Weights of a small GPT-style language model, trained from scratch on English Wikipedia.
Size: width 160, 2 heads of 64 (1 for keys and values), 2.69M parameters.
Architecture: LayerNorm before each block, rotary positions, no biases in attention or MLP, tied embeddings, attention and MLP in parallel.
Training: 134M tokens, 4090 steps.
Each number is 500 + 50 x the weight over its row's rms, rounded and kept within 0 to 999. Layers, rows and columns count from 0. Numbers have three digits each. The size before them is the row's rms in percent of the matrix's.

# up: layer 4 MLP up, 640x160, rms 0.144, rows 247-328, columns 80-159
# down: layer 4 MLP down (transposed), 640x160, rms 0.142, rows 247-327, columns 80-159
up247 105:438489540427611590473492471509509498409480478591447521499371503518465562528569513442532466387546508414495494464504472492498527456471449523447480454400525552553455434590516484474518462562484429502486422484531550483455535504479509442469488616
down247 117:556446522491565526474556502504521454477526601457525541449531434497468512421580426516561514511538488465555431521429464488447489540532576531438447516491451462472500500483552394591484577472443605584507495542503524474495414471479428537479457508
up248 099:462463474599501488440526541558503476350509499510457599490604542505534482485556509449500518437515430491466462546558498491459510445510595388525468489471526467542420459535479570502540471418393541454461386570491467517536530509522495559511512579
down248 092:517506475498535567560576487555592450414495607536540540449546547513431541520470459469509487572514541468497501465485455600456473484506474557441535534474509538473562551479503506541496565505522557521533547496476511563445554456506463450537446590
up249 107:486487532444430526559533608556518452528480496503555543494516598408476470500509400478510507555481513489503464515622497557512496480505433496444491499546469462483502551402504496392458499538528454419504534531581433363438570484417524601578546484
down249 098:407468519604428450443434520527508422543542526516452498563619448542506490459561599489488599461488524596552548522453517426505491599488477553552521550448543569407452502535541519476537478534541433533497453549504428467514517430397435499529510490
up250 109:503560442519520498517450486492504504470447558508479490564484542467516525447435545522483504480444496544487514544538515512483495503546456546547543513502552491428523495498525511507460467575522508512581420495621409496578477502457470700557522451
down250 099:522539568441416546477485500526587485560502570558498474445454548421486517474467447554509530492420461485427417438456517444535527473513497514418481504587466499469484535578440512436503602519511490546546572443523447435475543429509496589476480446
up251 097:524486440421514520511433521520431472467534564538447496502349532486523446408556382472541401492484495541508390515491455498521417451533458468621569501503689473445518417478564505497546563487508498466436588551512557489503438487437586546476610512
down251 096:469429519489482547592471489519484507453544549512413443546511462543514440365520512612536433405486468520551442478544409444472470485548508490512476555579556543527534428567525494477546441475464471499442475481512491533442453475524513462451528571
up252 102:503511561509408497411562409467540555458447496502378462527494529501519562488528522549500510516498533579507607599500603525567549514463498467516498417576520503488555532442481440510474442415501471441514411522529550334514516538506564453485549459
down252 089:433477517527471499458484569561523467441596515449433537509516534436454489476511499529508524541482537519503482504411550474455433449473488560348476595469512508518502481628563483605461506450416455501362429482587551484398497471497542486537437489
up253 098:475575515547465499580484425469447509594520490526500473570462498522429474542476519480496422482520550462509458508521517485485522588521537500591488500441540458445458545458474450579515582419532481537546479475421458400538543492512501488453626496
down253 091:584410517532560574542480504429594503610488510479466503523508549542509462471478522506492493494577497507507507467429559485440481455530525569417499523468470409567477411474571471475413602502441554589512500449616480531533497399503425489481412501
up254 103:589435561525462490505490486499520546579447607420506412528487443428501494451511436645548435533513472474502577536446501526601508515494457485505439507475504497550447557455497524547476468503508579593529508430442501432600536499510509503479565494
down254 115:543532516505461413505545438514446402502598551459495499520499559482527598470466445507594506507552579539418446492465459566629496406485422450497497503558603541437512488449458501521486558519489561479535437447546448475409545470526418445502558553
up255 100:507526497510523421501452459572397480485403598465481471490494584526471524471405487500528574542559455499510554488404581505485409535501437525546553538439493409568437538516491523464484458520545525563477467575475494487495453509489461508515474571
down255 106:568522593490550424533487536502531505416444526522450552436480547382500544529444504465398554498431588440472550552468506508599553479481451480538558540522459425528448490517559538490588616452484521513482475463539456580464503455403457538540455481
up256 110:431551513522445536474494500576549417549445576499497525398537470572591495513558493451410452530380516496472382530581466467555444449453564508483485521501420473470620489563475483519437543486524556574531426439531570605421485448558539517515395525
down256 097:515534523507434436504439523371604439542491464528481492499469527463511542432465423498524546487571600542439535379474473541447511480478506627465537524543548574537423606555503480477471466508469533429605505462495484446468473506457457513520617533
up257 097:466566566504504416486456479468530488577466577524549516460503574614504529454553527550575529375374539533480476435437519462527502534456473470425543509470507425383541539466449433535482458540562544519556391496474433488512499462510522461497536576
down257 092:483540567483466590423565564498543412426508480488427476547535460575509477466503498517476436568587456528432480439421530543520544584457440524469503553511518505510441433512552430506486547438473417360406395576433440523443511514541544451553482546
up258 112:509423452499472530457471543514588500503472529528528461415490531513479508522447565424451502530464447473557424476490542494566509526532469567477551499509512562492414524504500488520313602540487553473551516565460442486460545454463547642573558416
down258 105:463460450523528474483598463531420534512559517421497544525519482582504588546577495500558530502501581454407452376489521550582514543567458444586507482515480524597539505533415498511410498467525440496414555557393490532452488498426466484464577467
up259 103:448533423433518449521492500414489500561476492465472466495397504570563525485424468519454490454411447496524542499514529378540440512480440562462550539519589476493476470409461560512387449420575497535545535443447472524601496544576570490613520541
down259 110:514486451464530580493557427409452533489460377539517470456547483478468486562482472500575563404471583502474518482519534546588518486456470496536450474551544455532470504417465574544536549456505526512587535497496466538477480480501511582496504605
up260 098:426408516435507431481439418536451560522505536572508480617473524586488522452524558474458458515508451597504449484492476513498523457443433499409576558519446498508512432496555543451456475541468494476456532498571376632412517490502483476533598516
down260 099:463570383560498461493507440446527426462399493555513562448551486478495497561570501549446562519596496519471539514398606537485488404454517550480561579552514473532643453496498475458483574511573400517479568468508522515457511503433544494395517534
up261 101:519539510568492580489493454536534446512439454469433488550554532510613494517470549407585442495514458508481502514533436451623463557529454455489523505519517397530533428600581514474459537542470449504517479543551406571555542486636608494418516581
down261 101:542463564520491491472453563477452534521547556444514493511442548517452390533416519597469502495457439566547498575500432468497605425529464463456496437568472517585472580444486485561556448511526479581533465477533512425416473491489424619541493540
up262 101:424506562477556476508605504495427480452508522470451634502490524537522602514547453471489501446466470522506522457523562561533461617424431519532489444513546511550467504421498480438444519504459561494558406593427448526483495563420460502508442503
down262 098:512517495473472480562497532577484507486582568503541383496420537504471556535529531566501434439462523455582413479432498549462426527552519530558536501450446524435536516546547405532506513580418508588613553413497464537600480485521526580475500468
up263 099:488544603374477488452379423544573501459549448504451482511353536482499494509539565475504497364516555567501526460565499567470509556461439506513555505518472489401478560417510422500503472501420554492448438487533466430496511502528519474534453405
down263 091:477494423477629493462555533499533390477530536537447520408499472512480441593561486559492524628522451531539512524572541466495440517544585355545570487418564470537564449524451489551513579548599570515531495411497461524479539473500558601504518447
up264 106:498469535410524444401520413526488510517527535550493441526470473419530493554543504424481490463575550415554550547545427555480562490512436491476431609403488565503422592502504560533496520491438514516548573463480593473376509493471608522435574437
down264 116:575466430510567444519506485466311558512519488467399438548586511500430598487453477502496569508485512455554483436522494467568527492571464467549555556568516514596478475547495570492452472491599479422473501577525542481503498549532527467478501575
up265 097:481540521555511459487485571388616600452457554466462503499485482541418474468472517485504533498558411526437443475549422567525519503571535511540624520533496467515493556623569517654453569519484624416486567471514496551450487466504459437472496447
down265 098:505539556542508418528493467454506566505534526558450609489514525453449552448568589516530454542555439523518526497462501380532547470437463621510498451499444547593492455535433546540421541477506522388451510453402464494517475498560521536525567470
up266 104:490426461548512538557538496450477563464482456526486471463456475562418490457490620525480482540561417504461553535529533514488563455495396435418549490491475429488449484553484542488562558533478468501476431537596566509548477674499456436507557539
down266 113:525507477502463555508574535483451505496521482500587557497453493521383447520454531522564584453490522452535478531500561514446505507513396606529549488622465547550568526499580564548488492400473507409624460530583436498423414554468543484519474498
up267 102:472462527512376579408482472481362426501506475428438580511419474484529555500542459554471457528561616537422442563503572531568466573492508541487459480593523475498536508447528511561491386474491486471437507525502460463578420479483501553483514465
down267 112:450494417493484501446459560489559547455492503487501537534514483507443494496514443487528471603476507566512412480484643535561555498513513586466563488457462523528471557423430477487477528577520552442469584410502495490566631499480513511604563539
up268 108:501470547456460472504464447450527516554542476435541567483515458487531586550411555423489469428441543545523532493448528521507506603527508527526522466501506577485442505469501473559555494485399554515422537524543558425547530422489453511503508452
down268 101:469548418465491501454526517423450462374510580497439431590502525465512439457504489440501498527467461412548522524504546509501437491460512553452507482360526454461517437556495451414400456428519534522497457536524518556544517494536543510460491564
up269 102:471401478436500581431530471525507542542534485445487480433559436526500440603528512458553471476453551532434537508505461521518494577496474482494463496483576539444516516516547524428348404426448516640566475507453494569540581415484519458541453523
down269 103:550501482544537550518468560449452535482522478579511529387461421491476511499471423483496496578506476456514476531583486476391568550478489420534509535511514494484504453442463487550500558537478532505499563419481425516467497515552565543561475457
up270 100:486514563522513480634523486463531408597614504523532533412552475495471446478582527477498428523573515548459502522485509556543456538573548496497569579427408526491503551463518413487485457517520532493505473565548609481543525498514486453422562479
down270 105:492574478618513388469449480447509540460464504434587508459410461490403473451465576480490528504483512485516475456518459450512511515552589530530477552374431497479567512500465551452527559533447471492530538397500566481515518505419446513531481522
up271 102:465558495512499532513553404462510501553567382597481473470603468518449513495416460406494408576559639455468504491544422564561435534451463549474504529459476498534545514478453432510434473429597589519609485521430443496577464503498529535491430577
down271 096:473532494524548609510575419524558513567447505462602462524468499503487422585558524543462497465450521529495555544475559489501480504506512499546429405495583513516497458477462453518435527439400389503458494370430513505486517385562546455507511564
up272 104:471560509457521547540487568452510516419521513505497476506460483436505461584524489460549418464512523435432477451549524415526461510539547494436510513459549472430454541481574502368470495578524514467530406493491431505511388444516479525530535454
down272 095:467541466648464468500550413566501464417561528450516473557479513529481545485426513481452472526402494579522554542457491560504404446452530560586494432397500567508466533434475471506541572474423424535423568481539467503538550551520525417518417529
up273 094:447479523561470466559518409551488522508450467472472470555555454507499528432518556541523463362484468567358496578468494526451485564530506503500455457505428508520505510451558426471658449390482548459545514472576476436453496474486388553445520510
down273 099:445447555575594523547546448539504567444516530508517491514407490486538533429486389525498477501523513450536525479424626467467503572449392534604486588497514447468405501506485528553527505517475473399485542467502478490463484557467491564526494488
up274 100:517472436569395424498567417486419426429396484596510433457447518486458514460440489467526544460541502514409506552448442501434523455574447465581498619515536540513420598535394518498504448506525510492487462530537466557420447535460505488573383496
down274 100:570416479553474461423474502475457443483459460550540435439480542415487470524481502586418441454446537573531525483431499494501474474524442479460451521492603557568409498464411527466481510476483578530428456477507493560536542561509476519468533464
up275 101:573448482518494485547480537455502545479467463417388495504509484532411575522459512413518467452576514587490591555512416531405569503491462569498478542470446483551421476467579444495521516546518519519472489556450526538505486501612519466529525436
down275 111:480481442553521461572407399546509524481489510467538481523490548614497577486552476504425576506552521523463450464508566519397334512482489511572520580479481401592438497536527514437504532478567487538474455534523490526452482455521579445475500497
up276 102:604528491508540498403512534526546424465537465482551537504458455399545498497517556512603480450460523386518465486468526412456546531548528475452564543548491526479490556457517533569489460478441539532457507492519479413499514465450521515463512494
down276 085:416447538464470461439411523524508588530431548538400500533500487504468532493515506627491538521485442472581512491522542414455483495467569488454480486497447569537527482469509514457542498531506487511499477451496509608516565414417510502513488569
up277 106:493466576462558481532557447432474427495477525489465490446455509588437494561526502446469472484513520532488517511535480535497479440494447466513654544481522538483479522449504542566608478412545498442520463555467531462524475581453510629609473545
down277 114:407521534511497527417528476554539573517531545527503511484534578543600509627483460544528513472515547599556441485562488518446525524535448494442467479489463468466519416479434466452490539479509385476480458502510544560540451436451494455501526528
up278 097:530605496430491460618528473485547515506523531569608547498440500526534571495496591566528445485466520453486558516442452576564486503502503445520460521585490385489522456477523545424540611513506460510458487580507509527460494490512481530589532488
down278 096:511536523571531556507494515588587493518446473418402490410501459503407489475448591513566527569517450434485464470544482508460475448561509537515527562532419553491471479553481485602543495518485521478507530447442361490505513600493484481419404455
up279 097:449548527428475541475450436507502480451571481621478458500499514583526518514384527448633427491486546464387511510457546586541526383481452570430501463517472524525535459382550570462486527565508492546499402477495537488545495496500525548539551448
down279 096:540536523580486529463531483574510467494511519484529465462551497452511585558545448459490531502524566475521513538601456532543434603471555479566474533612517547538506475682483549420464526469415525496475426489538486443503526450596606457574422527
up280 110:489499505547545503465505429580472556505548536440461467496509560527480492459515554450490461536510452531521457507547518598537468508516499510439539542509542496366553546458433387450502405485599477492482464598548566479516483479490591459506513609
down280 103:471541495477435508443585547533496514455563478592447479467461399470493454548472454497478466555513543506546502435466494567517429380466434519516564476543499524505504578512538512564552546450531522587500433509446501446458425565565521576515491567
up281 099:546556526517488473431515485533509373538555474448485518482522466382503521478469515487540640494507472606551440483494545487479537471524521484537450554474424487485470523510472544512428531569535510415484499516479454455576541389442517409564531539
down281 088:515599508474460604534468523421491486454446542573557497582541552503475402501610441531380554513465529525541589587469545487493443511411399515464465479544520443494502513447511554471517520471351455530521562493577513472521473555482456569523428472
up282 095:466487484529434526508570479493497489538597459532446476485552466514461457555531517478493467397480439585511577569535460489460450556495429539475477527428503479423471344512528561512528512559544514462472555445580400503466590528580508513483477549
down282 097:508439552591486457409532468480504500606579523470591507561509454512492581484413392509474500468505513492508472488519470461466571554437594499495520461515534610521445516506466532484405410549602529563482416460551499552505488446590534508481523476
up283 097:506479485443562587480493524602566520515607498565489432505480403372447496555404562529492566444532463557451450646565529525540483475523487522509515440502546559462467517534463461560509477514490519535557362426529469516482511439499555562545506519
down283 094:478499433501428392506465538505503494527340496547465526480456533496519506401564572564506390499459483488424553440464410441485539562531585426599459491484510601571495474443518512409463400533458500551537537558504492426427526484439450510490520452
up284 097:470471559502446512543344547548485469450504477552385570529536413525512536556535491561481558497466592543493452501477493569498465568508493505588449519462526434508542496453539588454478442506455547523508422508492526501548538489508464489524471500
down284 099:588537439390458501437568538531541531526530517514502449406492536528512494545579496522472494508533571494438484515625442576421519570382542485526517589448542463495583507515503510466514540491432516547363484454458513555507509541495518470465514577
up285 092:522483422452507488475497524552456419510474456493553421397557586471557510568535466471464407515510474485481555516478528481525600377542502450374506592510572563542448485518515415551453546533584494516510402559501533456502538503538440614568431391
down285 096:484520564583488459524456511532446464544480579481420432481539451524505379404467463531394620477507547423491462511517534522537431470425607506481446511475427503398518433550457518520508547466414525574571528454557524546558444429508491458546563507
up286 097:531486560535448545523376527502539511542460550538447534493461597506513483435428548487458515549452459493505455464485569574519480518557410529472556651512471541441539593481534447550557443522554472493590512560570446476590395492412587541490464507
down286 093:425514521551494541530515469533516560463608560476515487457525513498488470486481548402449441476438517515546459524560429484473435619504564506488421489484557560506495545571489518561582523542452473562526505489543501475449489527541458431490375469
up287 087:488504505549491482543575501453404471475496555473498513384477460549559520505454418447588519432522568565426515487556572455533609546488520527496500575414460480409543540514477465499498486431508491521505489467553540558488458549448460522507457367
down287 100:609463526468570490511492603483498513485553499473647465517598540505467485613480476472460490539480536610597463514503425527551598533548533466443482431401467503472478512380521493517584501494497575476481553511571467515489620562464496486460517465
up288 112:548485523434512482418584445442474515562464539414566588521480525495542472445483479489469495478483488395479496469516623530581446512419465454546496453508511452478438553599489455534528477463578556380542474404517493502477503484465423484495498564
down288 110:442489458523453576474574514584454515499524442498468425546571539469458471565518423448478580600547523428562440510493493421472406555601444477452582398422475438431477494580557545529471512472518475568530495435472500479510407439582504471501496489
up289 108:497503505453443383508476621582549521449536542514525526581525535498588519477451534532421469510475538499529502598507468429543516520508475496482445443517553455499541565506421473485475537433495537426538407523553412461498496587533461637606535466
down289 099:490507530615559447449506436429494400558536503505512567497601462467503490486597493424571503533503536538488497395480470497491477573456591536435487462583602531439484458456580526481515566539532505512534479447453589518514542547476453478383437499
up290 097:536475495553503535439546426397499497502514537497544551419495524575564529504540531437456451478458552602469469508545453525487582445541457424554510465434444469545427478579511495458504523541537593506471580452557466566597507535482564497483487528
down290 101:550426546540499412462570538500464476511514484488594529467518506530557429459403450524538477547512433478497442566498555380520412600565471480466533516531479476403466472473359507498475524533526450432608518416499458437605451454619491539568526554
up291 105:377510519488460520515547488447476450519518407402476459327472485512457562467475476413563484504473578558483545400474502468442595525494545463558541461515464582482550510461501581524449507433553453388526556509555576495552558520454506455549454542
down291 101:419419497495427386465449494502580530544454508479418576628603491501439546579433477538443507520503377446573504576510429622519466542494560496448525506494480457511538465493517505519521493495573483634496484332477473482519454546453519411518463450
up292 095:515521588538558504474455505477439481563503547459488550553459506521510523541528452546524567557498555488471511481406474419552518576511440536487535486480621510467445549492508555454551473496604554513448540471444477531475400512476447496444519502
down292 094:537521516544509536557553461540553553518610382582541488507482509573418522475546560445393509487499552530540519409417548480581469531470451483561557549535477483486523495430470545509450533561451514488413503497552469518499493449477517494474551542
up293 107:498558538495467496532437453530488445413447490577522499501519464503535506485464524476599524446480518534499543564529487486465508460512475350584438544559539388428513575405463472541427470500473451413479470461566491557438504432454489525517495491
down293 101:508463456360537534551473405356556421462502506485473495600432606480444552597490533557550529538570469513476424463519492470553547497435503541480433390459485569434403541467514423442489491492515433507532564508432513493498409530498439471532479528
up294 099:545560454497458518567409500429528461506532552546550502501618509451503457474377491498492429491525508487522533599477533614545473536462465594402510572544495413521528512498519517529519556451539494428488412508489475556446480511439386509570515478
down294 086:479532545531519513500496561479436457470511483473491484587423485565480510439604500518463459536528495482555449454419545437425502523468516401493500496484489519474462448387474484466471569497470485541526490395441466512567613539536549513444509599
up295 094:472533530470489444427490558422522447494490481472532522504521435482512496480451578572459449466529509498458415565515603569472487563458485518462459495434430486514455406474454456451584473558419473479552498367438441476526561433526510602493477519
down295 089:620359526543511512605537395537504416554470481490545427541464593490491481532573501484519519551568538474534503550473466473491580380452543509406519540582593535519476478444558534518449475445428548544578552474494534534552464507487551428474530536
up296 098:470486436475495507605606498474478478528526516412506523344501514456542465492449443473530505582490411530596522472464546471463508465530500530535499486555535456527516549557502495505544466523648546600484547472554472372532412458464598577477494474
down296 091:567547557543508462395551514540611462501557402503559538578556532492484453502503437578493447440520503446472517573454518504504518461469576494423508634377452533560539472465471475553494490494492529527583465468473431474471486533529525503543522508
up297 096:479612538497587515508453512446438500518425568526520464491487512438539532487391549508464441455544431463503544517537553454520481502480409528483493501503495508514600543462481512380414522577528494561544539516469476481515519499418539499492497454
down297 097:477521393468467505570565470541546540489520513435509432427524497567565446409408535501496650515513438444474467455501602433560453473489470579507526537437512443505574522523563526486558508529516538457528555509468588466493512464528414431513606443
up298 098:552430617487431498475439461552466532540479522482578443485505515531550443509564585463492453616633490504558567514480448477481523506487430480503519535528471473451469513504450498437486521507485505538492490542518501495487548495507542416477585371
down298 101:518473463525562510388550525512509504391544478530570559540531476423462378554523437481497483546417438396522539438493500474416551506548472470496494533483451529534502539472466395461413470516450434462534452472520484507432515593486426478488427532
up299 114:511544512437499442398538526478470511540472467427502489504518489532589552470467593512507480529470486434459551526510430504507542468544590481405492442438604537504378537458591516414431519512373471537525528562631537488581591445570474553559457502
down299 108:561606561428545434522502539527562455507477515448437573530507528520533517499612512470468480494392433486599481490451513514526451485557486502446478467443564607492497510570507534419522583517433466471423469453492615509444387545486527484522454420
up300 099:481468463518542473562476443577487441506501503559501501552471469476448506510542406430511515442393527512549423472570558522443517507476567524450487586531476376487505463459452545518515445503466486432482447546462516498448431416549591537592453396
down300 104:425586463550450553509514587559432523489520525457449497587489402507583500411570350449521516541531425498531490436565502452526486490574526506489531547510408478571481468494502530520525526528548520540468477474495500523501502545571534421492488485
up301 101:559519501430522550413422468491530532424505515503496520511523563518492458513560480506482353454508453464445576493461561506575553539482544483553542517572520542511415601497475520457495524547541515534549552576491515487476524495494607651433541452
down301 111:533553507547433593416562474448499628481474457503523467616571558560481480606448520505483493499490512436456448489452473474431426485468455520598465496478438464514480546583567627558517571439503376463527492471517473517477418531541576518496522378
up302 096:478485456524502455565514437521514594451562544593457544479476502592501533475536469539411459427514515538492489391540475511448574520424504505521560544524512444583521509508506546349522459483614469569595473613519490456586453587500477472497473473
down302 096:514496531528504551515601537446485496507445464455436515504609428526573472536426563498580419528482436558603397505489453489545445479540478484467494461553482546550545515440617523417438449363473518463518505476444493443519468545527588508548519467
up303 097:427392454551515492573547530378490563539493456510474504501492544561579499563521546656502479520463528528543444481517429460447530511454485517535508495468479561406584544593404514555507431472495453445437479525500527457469536583597443523566515560
down303 098:509530498509496484425472454498622523442525518516473562481605496474571479444506424392567470506574479547500499424445532484541514437489463507532491562516618477493434462421491557425550515593554550517600558483537526508460592470419432574465630559
up304 102:429490475640422469484472467457481463489472466553467495429543496537475490424468561642481484462487464564430467517431425456522486437562492477506530542503524431475459429594516533598539462459492543465514552499464493525562427484476482452465466537
down304 107:530499545445519519559500485525408602490474488593444525431460531489503532497386521439521468641499541518489549480540440432516500359482484501462503489453492468539509549569461586535457505523545501521501576497427442524599530573511542622445469568
up305 098:578669527598502419521587474537385436596518499471609451566476489517533492492578519438418427528446475523484490500497490481520505394571503486480487521574614513490442486485532541488512557479568550474480501530565624517590491439457509565524535490
down305 093:527405528464503501423507577474525580450489466474516548480518512467478561437457492573518527524483468475496524593539416494420487461488539455419517474487435504483571547483516542504542518476416478507586389489522506584551582546477427436420493586
up306 099:561511485484423549457498538523576456556481556533539464504543452444515400544509478461593572403498462622508481501525493509405499570485506425573510495542489541581421432450420538484599615500433531501493426471546493433476576489489497404510381529
down306 101:468552530492459384548548408509459538523460488510530554544564517464498472428517544527503435508467531431524506604503526496521489478524504511468498541540534531496452398512544426497485392495495404484531572451522466467528519460543518579470548526
up307 103:572455489446535475409479531492511471506556489522476546545508578368464564442542447535422452547480518503437452541463600534447396519496436500455538492474548447468487574449559442536478535515540542449452456507486535458576512452489527542502475579
down307 108:457541549503524430589527423544622509513516459457518467510420582470513460482476504391583479478459526529555530524521555457568567549385553460473457484479518437532507507454393466573531519512503535484464535579506492497435503454415496454508528500
up308 103:502560483480446509425437464487596483520524398542508534446504525511453474425425546453560518479439680568440540530552408467636466502455437504467417515510503506454548532527467471403531488480474406476497530540523456500450500502510510473435579542
down308 092:554485489498509423632585510526481449526458556591525414544511505523477532523545536536427470467577537470552446530452547522397468520528441402518487494461429492553528514528492380485445557521466502544468405411452505542551531464433471496505498447
up309 104:348524521510533496507592441540508557531520538538466440571564442512502436503536532465476560475462467466481472449517460645464480528516492510539535415419553489524521491542590487484496559560550543471517437462553457517610442521568582531417514457
down309 110:475463466459523496462471503519412614558452463435439502509535559621584585562541528576564503501433523443442518493516532447516436449497476542523521488531441551561481436536437520549465467557426485499468501503552527441527536503488542526545493544
up310 109:457525491394551503489603389574485508591521524463462560471577518542384491422476483404534517449526466527491413474478590476565539518539504424528505479420490508439459536471512564462532559429479500504526480474483464526572530488481387560555521549
down310 109:440432565454543536497528495491470518546462487549423510595498554496513508451495639573551433587558484583531508550581574548513561437498525492501532514484490472457437490515493549525555495463592505471513379493511519509555549511465477457490479481
up311 100:481447558432517455613508508425487362420492491508560437493479498542521492575545441465446478572420498553512536488560463500513571535575560443556424473437449575562501510445519464516507362517523532475446521525508440478464521457517624488488542543
down311 105:427494457476477514430487454575547511437478534424509471562501477572495477444477542426518541551552607486486628529571549489537465452393493519406529502477471463493489527479524533540513516582485484494523519475408534482565578476583508442514498386
up312 099:419567470541462472501501455504464547579501467494474525475490490545511495385497513586493504550553600456520463558506556414505436463557548504517477422532473540561694481420416555488529449528446522497420466459526563525448481490449539463547532484
down312 094:547423552408581462457535605446534479468514495493452473543500459502527386391487471542488498494441473502512514507394477515452467510598449488527460571470473423465485506445574508511548515596469559501594494553457541483522482500567578544426559521
up313 104:519525569378441389555570529456492501414497462469572483495528507510526446490549565432512526477649501513485490561488455508515527474464474438491506513588463428518526503403501465574507464531538482390495452430495498542520512433500522452585548501
down313 099:498518462483560567549421399479426577576601578535504454471506483547495525485544455452508408646440584473624489511500556526450463526470523528441508431427495538481440536416503567566429532465450472529496514532507540555380499534517455509428462521
up314 105:511538465541447538518526446509472455508538489497508420544485509466565491498544505490480378565540566441473565497536512558496487519561526574569490547426540455491627425503449514491534408526487450488458552463547516444505467498518455451521479463
down314 106:483472452411554490540513519551531483481482485578467586444500465446408478471566408494568478446542462477510496545495444527539513536566480573436415367475459500558473487567509534467486571422488540533455512496507545470563552609508456553532505479
up315 100:538480436458607497507508431503497544564456509438513561461457531424493632471544428542475540444405446465508375593594481458529529504513483471518494442531487527602566561496536605449526529489455531557468557420410450468472550523474533494562508478
down315 104:584590442439488487531513442519580471540514470426475457494443491488405475562458505542484548594534580476468583557511618453497676535427522510420511544522491475577539506475474432542515443442471528564488493494564503526564469510508484451536542451
up316 107:500484469422463531451513503545495537544447386499420480553393545494500446463467481580431499466465490548498356520500465442511489474520426484486556452537460575514388528420503503542471461529649485501527520525596394547468528466494487430445420570
down316 106:552551466594503454510617410545534501482476423490456544527550532505516487510533418422490449583541463515501527454502460441525539428436526533437454464432533446496509511538522553478509452554480565440444510463532484520516469536497412511547455524
up317 105:462534502435462479533408452514493597510542536486552426523418506460513493566459524418483549464477588491497563591483594587517540516470475509527534450439439590473430472476455432583608519552511467429442383464460496528532564450449557544474522437
down317 095:505480499508499399532534505484517475503452528520528527488497500495542478528523522535488571459477404522500475499499399523460479534370506447461520576513537597571580419478500531487466425438464532487464575474432535464494471473512435454565531476
up318 105:517451479454493555550515540492479516543548497515577509465538492618496533483490544466501460481527490403505421428598587500572559497492547486509567480451511466555443493611477515615552535477475454444516552509505524490585538504519513513546480499
down318 111:547427449526470574446495446453527507600519533528484539533533456620562507530437478408556529529504528510436433582587481516442502565435545422496468533474566514444561482554448513493519463528564370541511507580546478514500514565499512458519485525
up319 103:516570473449566499572501487478490636483498551477496523581597457582511471504519543529535474530519501556481504548504528440553419458548539410430559562509513562479515498581567463512500515542497514475420487484552491512519448476666531548460456475
down319 099:441506523535506506477484584511440406485562404450500549444532513529514472519505467467498505443544451488526542487443516508590610445508545500470526516467512477473496426542541555431595503472513463464585450544502499494493584415579478542458536477
up320 095:574477491450521486538470488476549470491400605441439399543536520571464525462453551447477443529498485465587469536525501446502400510561400470458507541476572427454527537564447535578487553569484525486440460513574483512553498472506533436501451488
down320 093:514522476440486533558606436518496539504553442469389528417533474461455587519479470553456450439461539558558413614434514505425527454474651538437443582558500501556489494396510526498550556486481525525542505556461517487459454470520486532426458464
up321 089:577509500509432558410454541525500596564549536431579459455453510525495543470370536483523472459492455401431407454477462449439514542440533416556530443561479601526555477482438526412528515536456527530467490512548477477468550525529534517502422522
down321 086:438479511428575459517512523475516402469372517533530487572482444506503478582575528509488515541467561494538549621482589510515457455520504506455475512466515394414505517415472581559412449465506484578548542516523531489541410525418505452485499559
up322 094:431431467531618526549462527566577515541509534441454460464441490548519556541498454452534554611478465459440439453538490456452523520488546509429489523484476498528501381571559525446528566565430455484468524481480503613494443630437503520610479476
down322 104:431525508498435539506525485493458501461493467433503487448507518479490526438574553536458492494469537465543510524433549501457572484536530553434481426469469515514496582469531468472482473437538482567486533495419545484472524530578500417435460394
up323 108:494512467432499475429499421498542537553459499453484574459546509490473533447452509462499483448508524482496617491484470418587571459458472453522497498426511461583477481536489542498499568464542495578603499476577474540524386527504444478428464590
down323 112:506511519385487564497413490442567490546473492486441409510466566525600520558486424563577476396496478500538532521535455544503505479407462502401453529492487462449528527447606536510508647501514579517618494464441509560565477432494476474471504446
up324 104:591491473465545499470525445517511490452490486519641475554495457499577571516480544472419444416445488504499458593620529526505599514514420448557435485468575448478533520485554462457520535509430456507464506578531458484538552492459564526559530475
down324 100:486487537479473399575526522484488466535535604577402416551586461452504444479500443523447468565568593551552545462490538453571413465549575475436488556581511409442514508472522548583463503546585523535488520394512516495490501366483483438439505588
up325 104:494535512511548471432454494454480444465525365528505518481482493537497522489526554576580490462435423560492515535625483521544528547519505489516515500580546505506510452414554508588523417540584462476460507563558441432587474539415484444539557503
down325 110:467505431517501528447538490514522584556461474536493514500399467566465651533450498473439451536514508466449495508544601596444548533527481481490564503467468451461437512464498536542395415448548483558587456423511552573448441432508508424530495534
up326 098:481474483541444532508483429533521506559534423481531641417515463446512504514466498614512485561576525540463463525535366559498473513466426498468480501547467517536464458528419425465534533487485559472512543531539453382457509476507517560476469528
down326 093:513558553585533458563540473515461535507510538453591538532462464551493525505587517542501566490564546459519492503606567475580577523507494457551377515542431480569611508508498515489558484629519475426521522461456545579481453516507519446434497508
up327 088:437561523558420534427494529476461457593448498541494472488501386541462395507573523545504476527439531583508474457544481607534497501536483455516569418501519463609497509477372409519554451554432476532540582465509521558541596530506509480491584438
down327 081:507483548465558442472529510563456461439577540506435418522577587512469410532513530601434529454488469484532518449446354472556481466490517442428460534437518520465438484499513526460462468479521465440497447443522445471533486525551461470411534530
up328 104:539562494459491513527460521491499506542509447478507526514513461463537500507470532417411467469473567400511538557517475504551560432438499457453502469471585532499480542494519428539400547593501520496518512439490500526489494475495462586556537521